From a checkpoint of a small transformer trained on Wikipedia.
Architecture: no biases in attention or MLP, tied embeddings.
Training: a variant of SOAP for these matrices, 491M tokens, 8117 steps.
Each number is 128 + 24 x the weight over its row's rms, rounded and kept within 0 to 255. Layers, rows and columns count from 0. Numbers have three digits each. The size before them is the row's rms in percent of the matrix's.

# layer 14 attention output, 160x160, rms 0.233, rows 88-159, columns 80-159
094:097155131148123170139150121155134133141150178140115118119145157102110086137124161133104161177131107114114113126118144104112138130100103156097128139131111081121104149140170126115145136105123183104114131146110124159121137159135107120135108157
095:146149139054099157127092152161136158119187109092149129154185099159159121123152136187126146126143143144152124145155092127116123101143119163148157117109117133115104142091126120135131129106094154165142121109079069131133115148149117137117102162
098:103128125128146139155086099163137134111175168172098146105105115156133107140105113200129135116062145149097116101134120066137113133149132086169097124126119121136128147133069148087159119130104102125124117134108187139124140115151100133147144133
110:128156144168118143209130113113127123074123155138105100080113147147093111164124118109128076086156133118163118173151115123142105113175139098167140135142137118140125150108157149109147165144096109135102132105132142105147151138116127159095139126
130:153119148108104134160132097155099112142144108147121143106131111134133135120161115105131126150108091183084117109150140113158104155119115128126140089141161130133116116088154149156121112122169161129240079134121085142107099088119148081123074072
101:125140135123098190177155160149125133148123136142112124122139064177132148163136117082131132104162146134126087120136117136143144142150135082119124104166144106121096127129159125157125113138158093131176126121096076134089098117151110122156142144
103:167117167146145099083113104147162128110127112122125092159103194135109145135110157145152146153176136119145169125120071122080147152115119174095156139124129140145113116137130076131150118143119138125092096096146135084146121154120148128127111156
092:140139121077144127119138166130123133116166147140153146113128128143115131149161102154133082096135098125110095108115158144139127121099091157183120128120146115105154115115109148136143113161146107135154107131112077150141154142123123146135135091
095:115118160163118121146157112144130106133133155115153115130088136106088111134140088145150132133145144132147125129156117118073130128131161163136100161105089161088163165146125126115126164137125146147095173086168126119132165143126096163133125087
099:133130111140121157155145120140121117105142113115139136110161150128094144172138156199154101108104128117102102096138099113101162186167138103100147135116111106099093124107106138098146117172103146150126123131145105071157136099159087144120152050
094:116121157126147130111136138134102109137095123159090116152125110126132142102142139116113128131134148149081152128150130093141119187101121115115130139109110136118185106132143117110113181119147117126080125125124135083135142129172106114133134165
094:132080143096117148128098135072137142130112092110111135094111137157112128112123145108115099124098152159100147154113158153077089159105110130134156153112121151156106113125154111109131119118139116146129115087112138119104152116112111120120153095
093:150165152146122104143127147136100138114098083120142103109112143181113127124142115103113089161158122124130138133144131160143092156136139079141130140093129133173151117125128110101136144102086149160061133126143155110132145158108096182105155157
093:081140116126116144096143125120097092101115110148144165093097086136137113101143114159118162123122148155133087143082152124090121112145116140154108082133130123135146098127094112142117130157131137116096133107130116141117124118097148124122098086
103:114136097111104113069109165128126134143102136164147141172121111110145168143137123125111157155148126074137111175122081113134084133108121118128112148106155129166104146135093157127113127137150135152116134131085152126143124151110133116120128130
094:110121111135113114116143102119135137141130140171126119104113121163110125126103122159085117123168144163149138126100127158144100172162117129124123132140068168089148128124161110114100131117120129172116139104108149128157136147117122151116128150
103:100147097151106142090124125151146159122162141157141151149147058130137144179138137166118153104123161090163102124154147136136123082132150151114147125078118136091113122161090109092129138094123147135070161135115146087164165118119106163157158142
098:085129127077128140121127124136093152152181140125133100119091124103120092118137104109119139103126099160120126135126130200146096154107152134145128162116159163122121113128126115138115157118119114132089151101164143145153137097152129142110120140
094:121126173128113162134130151111174127079148095111156165113112183138144147129134142125130116104125076134142157136134090095164093119159137127083132167123112162128169108149129120104109139087124135169112113095168114128178147130142145156166127067
103:165139100155160140138174135074103139122133122168141122102111128080117128113164161123181121157073108142152116151124094151135135108144109117128108125121134116125165108120120151136142112130174125108149156110165142102081104156123097151131111144
096:130130141100087152139134114155117134157114153123170124178091089133107161140178141119103126121142112130094124105127160168144094111112128109146144129099129088137154131128107105153136157075143133109101139115125131143138159147160112161154159165
105:158165136120126084155124111126150102136146163114145158139184112056101147139078165111114109132152107131156112124118117109127162127146120100106132098100164129149129135133147150144126103136111136148133187142139130139150107131145123131116145128
105:135119151190106115117149104112153125132128140150111110143167086113150191113138103115158119131130130137137132121085143147149149173114129182141124176132124123099173124110127120159158133128091120119117156120113083140124156159116073138141119108
094:137107151121147127092112162183135109090114137114149167123148122141141120140121134141094153110082138139093162156111139155120127126105171133176143087149131133128110145094126155119144118115098143142111104128142104129144086138117151102140148118
095:145122134115153102089149132089107135120140139137139140082170145106121119117139158130154148100131116092081111122148131134178140115104113158131165099148155149133137146109116137109140117112149108128173137146152133133145134090178161133142160139
100:138140138149126080100128121106112114121116175107139142125118144090130146111109113117155109149146170117103125114133174126137166078090104134145143109115120133159128113119095121135151174121138155130174162144174127131127116156157123102112130129
111:123165099145151113122162133136119126138154109133114158125127158090137095145127129148160156124122127179097131160182169134083148133126101125136129115152152129148105127100127125106123122130172127159168125124129088168154114143117150085127137126
102:118088080199119106130152135126142052107155179130117133094150141106139151143144141092125072153164119119154126124129179161100117122144116141175090123129119151133083102126124134144137091153150116151156114150115107128144139136139131097133105118
098:108137159171086114121141138133095106129107134146140146120120128138154116137112112101190120129115138124147105168111118112093159121138105156137142145130117122162100094118128167135153128142145125134143119137140124115105109118137126100112144125
092:126144136151120103147055163136138108128091143145137070142105153118156169115126108134123112127117132114119105078160137135132121115115133145152101110128147123097118111132109143106165145112152100166143181129114144145157165114101166132156102110
092:132118112112145134123120130170153090118095112135106079099147140129139084179114123087158136095160166142114153113144130137145105101107143164129088164117120165108144122122135112122142140128095120131127172181104124138106134153131126114139152083
098:128084106110145125135147195142145162121091143080152102137111160151175134145183136134111098157112101137084108107146138137116080107090102101150107162117133163122130110148073081111156131098098135105112127123092127172131136133130123170137113153
116:148136123108097128154118103146154123124170105108120116149070078128138135109139137119108130109166111132127169122113097139124092127156095109114117178104104118097158127131134090126152136114119148126105158108153132123084158111141124145178129175
116:106122134112115150124130165140104107181145121121152149148125145126120099097087082119147132139113107155102138093121105157137085118096137124122163119142147112154106131122137139169103085098115131129182117133112092119155122102126149103125094125
103:140068124110116140137114146145096116098108091151088110128103148121182136071143120125094106131140110125076120120106181161157106132074135120160129145137089112125136108105131170113123118137106184132138143137112119169147124135168117086131069158
094:096131122108122135123114147098165113112104199111148119143075103139156102129110126080128167141142099141124106162103115126125145143117140155141106118167111134143174144136113114145123094119102091122141118099159121131123106133132175132188128135
092:155140147108114135066094128116112116103127126145077133155126149092145124128191111135105109101079169129129158127121112117100171128109137135128141103110115170139165122124154119129131121175155119115106133133136130107133164130175170144144170127
104:136182125084105125172141131134172174130112106090140130080130129122142130096140120096111173162133152108135122116152169118130097114113136093131106155103152153100145138144152134155092121145075139163092145130123120123138104128110149141133104118
110:190161169086087101120124116159157149128136123167158169154155098131121140130142165115128148140177129099116139116136079078154172112175141116110139093136113138115185130136131126167147092118131097128137101138092154122117124145119157148121149147
096:109165113123117128144155095101126078101129095136134104135129117153087159124115124170111141115113174126134146151119135137101118111126134153130133166121122135122076142103144137126087132147126092141124136129155140112112130153115170113172106123
103:161175147097158119113103107140165159108142092163107120132126068120104123133115147123086134114148134156138123141093147113155140100098111073140122116123138117121182135152136115180111145156128075140068099113132129119127137114146098095141111148
091:153118136120166129137082082144153142124102121140123120139097186121115149122104151114090105114131091125112141140126067107119092119152144081146132121129108120107122112119113110119115121109131111118133177099112129147143155096145117142140139154
092:108125112121147137126165112126087175125183158100144129115142120133130109164142136135097102124110125170131132085124112108145135116109113123137089139121142107131149112144110109106127099162074119154139125125149148095078122106148098121160168140
102:155102145103155147099137130130126137093116116120148149155114172134135123114108147120145128098146164142135148144135155157124108100145152105136089160151123152079165127136113103107145142162120110120073140107134169138120142132120139194125147124
088:139149112075135168113107144140103086125135116072107134118066099116154117164129164145111162157120120158114118125125146082186109156107121134178158125121108137150141090136110118163150115117132148138104146155134134097101130131141152135140108133
104:147107134108135130099080107112135124112098136119145083089104099162153129131139146146123126083139140202098212132106118135133142129131132161121099140146100118119095113105157107152139159115144088148077114130142169156116128126110127139147109142
090:132142114103143122150089131180094120168130097070165152118123113101135126116130144126121168148120154123142134155133139098167128106125127168093100164159154169113132120119164188110171122184128143137151115097105101118148095147104128110146135072
106:130116130072155136074080131107110155128089133080123117145120092145135083073133120163138101142136139138120102126114110125128107121158091117124126139094096120134096125128138134151094106148135100124114132123111154139109123141120112164127157127
089:108127117130114131118161130109139134092146123139149133072151126143140141155101139123144156128125117111161114121143135129115149099141119147113130111087164143165131155149138136104108097101135166099150105107127144133184120105179113144150123138
090:081111154124138141066125118109130157136129101121102125136140115066095130125140118101119117118123113119102122138079153112161103164096112152104118143147168121141124124122106135125136151128168170078126132129095068135143090126119115080122124124
107:093112086104132114127162070107114150110151152104088117104161122103112109105117178145083111110144163121169100158166117117086099128134132139166128123131095144129157139148123109144129148140120076158059149131102136107130141081136140153124147132
100:106140128147125139139134105175128149106126137109126165138150167163125157147174101164140121162126141133130135140128116170106115111135110132116106143142112099108122115092135152136141164138183124099113120145141127175136126125163120167091163086
095:104164106100062114165118136153135146168126101144156134091144130143178165157148100142158151105163126154154097134115132109130100110119145152119107156132145134174113155148113122187143142155150142120125111115092119135144126128123117133131111092
099:121118128140179131124098158124123143159143121117171129131155132111111124132128124136162134115169118136139126115116138160124167164139087133102120095186171124166134150114127142143118073154159139113167137103097077169109111112091175118134147117
117:137112145160156126164130151149148137132163165137117136151180139112128121103132086109134123167137136154147137117157096159135126134118113130167124129124154095114092102092123122134117122108167124124188115145101070129123119089073138089147143125
107:154086120110131088131139112087201136134076104119092093143167098135119120132135157122158115145144102105120140085151108165094144170117119130122076079064143113156156136166099107114132148117105133158101145126144159135122113127185127131153122139
105:116178135108090156128083110106114112142099136159163122154106125133087132167130127119093138159106125122161132120106122118118080151140165133145131132114095158083150131142133092109143158104120102109062130102158142148125157174127101173141150186
112:112084098133141143098079098130108118125116142160119153163165072111121125162149070135120158092125152110139098122129128121068149123131111127110161124120096163099138108139120192147122166120105147143135119122110076098123144129134113162104129142
106:138125113138108134156167169103172072138157143059168131109139139164143139112094161120128133157160104127129104114135130140098190145108132142103114061153147130137136118109125134160104124105142135147140132116143088107135111112153135128105132135
098:124139105119114121130150161084141095091125109113128115141137109139106109159121161098149103086147171084140153112146176129110079129186090112146089118145112098177140134119160155123121092126130117136115111084103154145106173137137149141140157143
107:116128136093141160138134137104103166130131122154125089107142145145121107104106141130130062091130082136103133131106136123117145144130106080121148101162141128118111129118146107135131156139178128136200092139107083112081118117093150124156150082
108:143146103135143128109139103119139121095133109108134077079106155120163167127091179091137108137117125118146156125133177165123107148141130113141123137077102111136148107146115118108150114140080147149084159110182168139125162119122113167148123121
106:155118098126102125126122101133154099106112153120129084122115094115126118096168120155173150135153144118120164113157127087125169165143138113147129150143128127104141126124102129099138146134141136109127135128142176095099126136153138100110103141
114:123046182116116154179139149153125134121087127127149129142111130116112076101163137123165172173119127167099100092142127119153113145135132135139154132134185128121115089116112128118116105093153139105103150154145137122163141144124145125130102119
089:101147124117134127165162143166127162145128147150143103122074136128128132124118125122153089130165131138134116124115147145137084166170139083158168145111116132121110118152133116136103152101112141137102177136111149111125148135144143181138125119
099:147125132097122091129145147113132104109093090145128113159135130135136094148112103103103153135131131098111128113156128133158157125163112134065171121116130103131122116114128174144094094091119108112206134141123145131136117111100108121150114113
106:153134127127160172173118110160110125139111111139137124104148111192168151144107146134151119139132153113159125142114128113119121092121112136131126124137130150142144135143112127108134103107162104102191115117131107143105088092099140080138120121
101:157121138133105149137112140165146118123153118158146156113099117140127157150116097168103132108170091100139096128120116097152173133094084120141106118074164099139118099139133135125158094109146157110103129111143090123115118114101151114139181105
103:105121100123078162102128113133123139111141174135129162121114102086128099139155129155125100081116145100108098106157117155167150143133131142120141142119119150105128101140094146107122148053105132127077133097122129139129164128181119126142130172
089:108141097127158116130102123137109119189101155080121109138178099181114130124110144123189118114119202150131146120130109157154104126102105101135124095151127165137118163148123132168133174124115134125099129133116113141122172108153092081117165117
093:113127138079163138079112108165129166133172148094131152117100147111107141130108138097111119151137141142148131093129077166096139089118144128133125113082118146119168132146112083080162139123138118126065135125104148135118172120142126156181144122
098:125113129126160134152139112125121111134105107145095120112150194146143168157135107186172119111127133115147107130146158143157132159160144145120114140113125118121117122117100151114148135099113136153120148093121141161139099131119103128098177123